config.yaml
num_hidden_layers: 8
intermediate_size: 384
norm_place: "pre"
bias: "all"
tie_word_embeddings: false
optimizer: "muon_variant"
doc_mask: true
Each number is 128 + 32 x the weight over the matrix's rms, rounded and kept within 0 to 255. Layers, rows and columns count from 0.

# layer 5 MLP down (transposed), 384x128, rms 0.226, rows 160-184, columns 64-127
[[114 143 105 141 135 125 119 111 137 133 122 146 112 147 159 123 159 124 149 154  98 138 130 128 116  85 118 145 166 101 160 131 157 191 101 115 123 137 175 190 166 110 155  41  99  91 136 216 102 136 115 105 112 117 105 103 146 125 141 145  91  92  87 158]
 [ 91 163 126 101 120 136 142 161 120 182 103  63 147 217 106 123 130 105 144  48 191 151 107 162 154 125 151  69 104 109 109 105 141 119 115 134 100 121 104  95 121 172 132 131 100 203 128 130 154 107 138  86  81 171  91 158 138 140  96 118 157 132 112 109]
 [119 107  60 156 119 120 116 110 140 210 190 143 113 118  77 121 144 192 103 134 130 104 234 163  95 171 124 153 120 100 163  95 129 125 126 168 123  62 144 114 149  79 135 105  96 150 143 137 129  91  77 153 182 169 100 151 124 128  63 151 133 141 164 111]
 [152 153 123 129 144 157 214 120  92 119 109  30 173 143 125 144 130 122 118 185 102 179  81 110 109 102 123 115 124 156 111 165  99 115 132 109 105 143 164 111 120 122 157  97 163 133 157 134  63 138 105 132 120 126  91 111 130  91 128 107 147 108 115 143]
 [184 126 123 109 113 187  97  80 159 140  85 156  74 160 172 149 185 152 107 112 161 128 114 129 106  78 193  93  82 231 103 185 191 204  75  68  59 105  68 141 152 109  98  99 189 101  95 137  76 133 127 138 111 148  92 124  78 118 129 158  91  98 161 112]
 [107 128 171 131  61 111  76  74  84 115 131 122 149 180 125 196 110 119 182 146 161 189 177 134 102 129 104 135 101 123 132 173 184 114 130 141 107  89 123 131 142 126 159  78  94 122 144  80 161 123 141 134  80 136 110 145  73 149 100 122 156 138 107 159]
 [ 94 166 179 128 105 139 109 115 157  49 142 120 140 117 156 138 114 220 157  95 100 127 118 130 120 151 101  70 136 157 135 144 165 130 153 123  86 111 110 107 141 132 116 142 112 128 118 141 162 146 164 119 118 154 107 102  96  88  85 129 153 173 141 137]
 [137 147 121 115  97 163 145 148 151 124  94  98 158 102 154 178 151 147 103 121 122 131 118 109 125 188 122  73 116  96 156 126  71  85 114  86 218 171 174 129 117 160 100 175 112 124 108  78 143 162 101 150  91 150 170 144 121 107 126 147 131 133 111 112]
 [118  85 105  64 130 104 146 151 159 107 132 151 138 102 147  55 120 158 104 178  87 122 137 138 172  79 155 137 140 140  82 181  82 130 126 130 162  88  81 111 118 175  49 107 133 161 150  98 109  70 114 143 103 149 123  91 131 106 126  53 184 155 111  96]
 [139 132 184  95 127  82 172 122  90 147 198  60 200 140 135 205 130  92 101 120 144 153 102 145 134 141 169 110 132  81 150 152 180 155 120  98  75 148 127 133 131 124 163 156 112 107 124 146 174 149 149 164  91 114 141 147 127  83 113 179 127 179 147 107]
 [137 112 115 166  62 193 109 108 105  89 122 135 137 220 185 143 152  89 157 112 104 142 131 156 151 112 116 119 115 129 147 106  79 123 153 172 120 121 145 113 180 109 138  79 153 100 164  74 136 151 104 103 160  81 116 113 150 132 183 160  63 169 113 112]
 [135 117 168 165 157 110 171 179 142 170 155 123 151 143 115 136 149 173  58 154 143 149 119 146 116 108  65 100  92 106 147 127  83 105 127 134  89   3 115 156 109 165 137 107  82 104 120 155 122 111 135  92  77 140 133 118  91 198 167 139 155 128 126  80]
 [ 68 157 152 133 118 129  53 106 140 128 153 167 168 123 120 176 176 155  68 138  72 128  95 178 173 131 108 134 132 183 196 119 168  78 135  86 182 123 138 157 147 124 127 127 189 150 170 164 159 135 135 110  76 124 104 104  92 103 112 141  89 160 135 106]
 [ 68 180  80 107 138 134 170 173 127 149 150 135 172 154 173  89 182  93 168 119  93 151 120 122 110 172 133 106 146 175 192 176 102  76  94  92 124 132 106  99 107 184 161 115 160 164  87 117 123 147 121  95  92 133 107 157 164 142 116 168 104 130  80 170]
 [153 122 123 129 119 175  85  76 148 138 113 114 141 115 127 187  81  95 177 145 118 117 144  88  76  94 126 179 150 105 145 171 165 104 150 253 155 144 142 131 138 126 115 116  86 126 114 110 171 146 114 123  94 124  87 118 117 145 131 147 116 136 132 115]
 [ 81 153 135 157 142  98 119 188 169 152 126 141  97 150 150 128 119 109 154 152 129 125  60  90 114  69 154 194 157 138 143 155  71 122 160 165 144 100 134 146 160 128 105  73 173 165 137 156 163 117 133 165  93 102 108 121  91 124 163 116  59  86 114 128]
 [116 133 182 165 213 156 148 107 146 102  75 145 156 142 110 183 114 116  55  97 116 127 136 149 105 135 137  94 154 139 138 111 130  96  93 111 125 163 104 176 125 156 122 142  95 145  71 123  45 113 166 137 105 141 145 126 200 108 113  72 135 161 127 121]
 [111 109 145 136 104 136 133 152  78 154  80 130 149 166 158 140 165 167 144 115 123 156  21 139  69 145 110 173 105 146 109 136 189 110 141  98 144 123 154 107 107 146 140 127 164 174 128 110  65 142 103 190 102 132 111 125 141 158 127 132 132 137 118  81]
 [167 180 152 133  84  77 130 144 183 154 131 152 120 125  87 193 157 108 130  73 161 160 204 142  48 178 168  69 164 178 181  63 148 172 113 117  53 143   5 112 153 173  76 181 123 152 159 172 105 126 101 201 204 134 107 151 181 150 123 208 103  77 202 141]
 [148 177 161 160 128  54  91 149 150 189 117 137 156 145 119 150 143 184 135  56 108 119 120 190 140 156 136  98  88 138 105 163  85  94 131 131 120  99 128 119  94 166 153 156  72 146 108 147 102 130  93  88 152 156 141  97 138 127 132 119 106 105 140 129]
 [172  70 115 118 150 190 128 151 162  44  69 140  67 113 104  86 106 122 179 157  98 149 108 182 123 110 119  99 178 148  89 135  73 114 146 168 142 132 113 101  93 131 227 174 105 110 121  96 113 105 117  94 121 169 152  80  59 149 115 131 122 167 146 152]
 [132 158 122 148 147  75 135 142 132 104 174  77  96 127 165 188 124  66  98 116 135 139 131 162 159 171  98 155 116 135 127 152  94 104 130 124 104  79 120  87 163 115  87 125 119 124 103 131 170 145 152  91  92  79 150 123 121 142 130 157 127 139 149 120]
 [137 119 143 135 144 187 194 138  82 137  77 142  92 108 112 100 177 106 157 151 186  77 147  93 157 102 131 102 135 138  80 142 117 133 134 114  97 122 114 122 127 146 134 121  99 111 125 134 142 105 132  34 109 146  84 147 122 102 117 118 112 109 139 158]
 [ 45 167 124  85 195  98 116 186 129 200 148  20 102 135 142 172 141 134 139 133  62 166  94 116 101 136 140 199 134  87 104 139 135 112 146 144 111 172 109 106 168 149 156  89  65  98 113 175 140 102  91 124 166 161 154 123 145 137 136 114 123  76 130 162]
 [101  79 150 149 176 123  82 102 156  82 177 107 164 231  96 104 182  93  93  96 149 156  98 136 126  85 128  85 159 167 126 139 133 153  96 147 183 167  89  52 120 120  71 106  97 137 149 145 123  91 160 149 105 128  71 119 107 128 104 107 182 185 135 150]]
# layer 5 MLP up, 384x128, rms 0.363, rows 161-184, columns 64-127
[[ 76 166 101 134 149  94 124 123 135 158  71 148 132 210 166 145 134 181 118 138 144 177 123 116 134 101 130 151 134 113 166 117  73 145 123 169 135 124  81 122  48 121 157 130 143 109 106  83 100 165 155 113 167 170 156 147  69 186  94 115 150 126 130  97]
 [101 102 134  54 130 158 137  90 108 134 101 166 101 104 155 146  93 136 119  90 163 110 110 109 163 190  65 157  97 121 111  83 143  91 173 123 126 138  94 146  83  98 203 126 156 115 154 140 166 116 146 133  84  95 150 123 120 111 153 123 115 132 155 140]
 [ 84 140 163 122 141 158  68 169 105 161  92 108 138 165 186 105 158 165 109 208 120  66 148 105 110 159 183 104  99 142 144 119 169 102 137 149 118  97  74 201  94 167 103 208 159 126 130 137 150 133 162  84 168  64 105 136 162 117 193 134 102  91 116 212]
 [132 107  97 141 193 123  72 148 183  74  99 124 131 116 191  84 162 162 151 106 109 149  79 125 109  99  90  51  86 107 124 155  90 106 119 137  82 117  78 153 189 115 129 165 127 151 103 184 104 156 121 157 112  99 171 128  49 156 135 150 114 171 164 148]
 [139 120 108 114 210  83  54  40 150 145 157 124 101 107 149 196 147  87 156  96 155 115 167 192 152 110 153 170 145  82 166 155 121 100 156  93 105  97 136 151  47 135 160 131 132 132 193 175 134 100 122 150 137 113  83 136 134 130 137 196 128 146 160 122]
 [170  96  83  96 117  96 140 108  99 155 106 109 180 124 130 154 141 208 122  52 137 126 104 144 134 121 115 127 133 160  90 125 144 177 102 118 117 144 189 113 159  90 109 160 104 112 145  98 114 192 162 117 113 178 180 109 146 109 105 106 121 148 104 166]
 [119  73 115 133 164 157  70 109 148 107 124 142 115  87  68  89 203 112 132 150 183 136  85 106 137 154 148 136 147  90 120 104 119 174 124  75  91 132 159 124 134  79 101 135 181 143 121 111 120 134 148  92 126 156 110  72 134 135 109  73  90 125 151 155]
 [135  78 117  84 131 111 138  84 142 193  78 111 197  80 146  86 105 115 134 123 116  96 119 122 137 128 150 129 144  99 104 138 121 150  95  79  94 109 133 127 123 168 105 130 159  69 108 122 136  94 158 164 123 131 121 127 151 103 185  70  61 141 102 124]
 [112 104  70  89 122 103 116  51 177 111  85 162 154 131 113 154  30 130 105  70 157 116 199 138 150 100 152 161 134 152 150 177 125 131 188  74 160 140 173 135 121 125  93 145 160 138 154 131  86 100 111  53 101 135 115  85  87 132  58  96 151 166 148 113]
 [180 141 156 116 123  74 127 155 144  87 104 113  88  75  98 140 122 142 127  90  96 123 131 124 168 124 119  64 107 136 191 147 212 121 164  98 172 124 132 127 181  84  87 150 111 118 123 104 166 100 132 187 132 144 124 168  88 156  76 172 176 107 166 152]
 [119 113 125 110  77 118  76 100 133 142 194 159 135  68 153 117  85 121 122 146 211 118 186  27  61  99 127 107 155 164 112 121 116 131 106  92 125 113 191 115 140  96 188 132 103  93 164 139 148 148 153 149 130  99 141 112 161 206 132  92  83 138 110 193]
 [137 149 133 110 196 142 159 169  65  91 111 122 158  85 150 163 130 117  80 138 119 130  74 156 116 130  99 133 139 185 153 135 118 120 112 137 138  73  97 151 139  99 112 193 135 142  92 117 151  58 141 103 111 133 148 147 171  92 116 116 170  68 130  95]
 [139 117  86 123 139 100  80 173 172 120 117 156 120 120 132 129 112 190 193  82 105 139 121 162 147 162 110 117 160  75 137 114  89 103 100 168 136 132 135 147 190 152 137 152  96  72 146 143 101 131 116 108 171 107 166 139 104  94 127  54  70  41 176 150]
 [127 185 100 191 151 120 137  96 110 145  97 190 124 116 128  74 139 103 141 124 157 116 111  94 127 157  81 116  71 168 122  91 162 108 155 215 144  93 142 150 187  94 138 166 107 130 193 124 142  81 102 152 158 109 141  99 177 123 142 117 157  82 118 161]
 [142 129 121  73  98 166  99 145 111 150 136  66 154 143 104 160 141 140 128 129 138 126 171  46  96 128 144  68 139 122 143 128 124  96 127 186 120 141 131 120 100  91 119 184 102 140 162 144 112 126 141  88 131 133 128 107 206 160  62 151 146 164 104 140]
 [101 186  66 156  99 157 124 111 125 101 145 132 147 172 122 113 147 107 213 106 137 123 136 181 141 175 169 109 153  79 119  93  93  70  75 143 123 100 166 154 113  95  83 135  80 102 185 108 141  97 130 144 117 142 140 108 105 125 103 116 102 103  93 129]
 [143 106 120 144 230 113  81 136 118 143  97 109 115 117 185 137 114 204 144 171 146  82 139 107 146  41 127 127 155 132 152 161  74 116 179 126  92 141 162 102 109 123  94  59 100  60  80 192 162 149 177 142 148 149 155 164 136 126 105 109 133  82 135 166]
 [149 119 121 163 154 146 154  74 160  30  82 163 111 111 110 173 108 119 166 160 148 138 196 142 138  90 183  94  74 120 140 134 142 157 177  89 148  97 134 153 157 104 145 134 145 116 172 143  91 179 104 108 232  95 139 178 163 117 106  85 129 194 115 160]
 [151 127 118  79 100 102 101 153 122 173 108 142  84 161 130  83 165 181 188 144 118 120  87 122 158 165 146  65 109  68 135 162 117  87 127 126  96 154 124 146  47 133 104 133 183  80 115 182 183  62 129 113 159 113 121 134 120 152 122  84 115  94 133  67]
 [107 175  80  89 123  77 116  68 141 165 173 150 153 115 138  99 136  76 206 134 150 115 112  90  79 165 184 107  93 105 132  88  80 133 103 104 173 139 108 152 139  95  94 159 137 121 133 128 186 135 184  42 128  94 121 172 158 163 166 128 185 135 124 112]
 [102 159 141 156 128 126 114 145 104 124 174 113 131 152 148 158 183 127 117 118 127  98  56 152 129 146 126 111 121  99 109 139 139 123 171 138  88 146 145 154  87 202 100 160 136 109  92 108 128 173 147  60 144 159 124  94 131 153 143  76 142 151 146 137]
 [146 115  86 120 200  79  99 129 145 148 137 120 170 105 161 156  96 130 110 130  93 136  99 151  97  85 172 141 151 108 116 129 137 173 105 178 126 179 178 174 105 123 156 172 125 118 157 112  94  95  95 219 148  98 133 140 129 147 154  63 125  99 186 155]
 [181 109  90  99 101 152 116 119 130 120 155 191 152 159 152 142  69 112  75 168 113 124 159 141 112 135  86 174  81 146 145 157  87  73 134 122 126 182 172 167  80 136 123 156 167 128 100 108 145 131 179 142 181  65 148  94 102 174 165  53 140 142 117 136]
 [ 95  91 178 100 120  84 111 135 191  80 136 129  97  93  56 132 103 103 121 136 150 101 185 159 124 214 184 119 102  92 195 169 171 151 136 124  89 207 133 122 147 116 104 156 134 134 123  98  70 163 182 187 135 100 138 141 176 144 148 117 170 122 119 129]]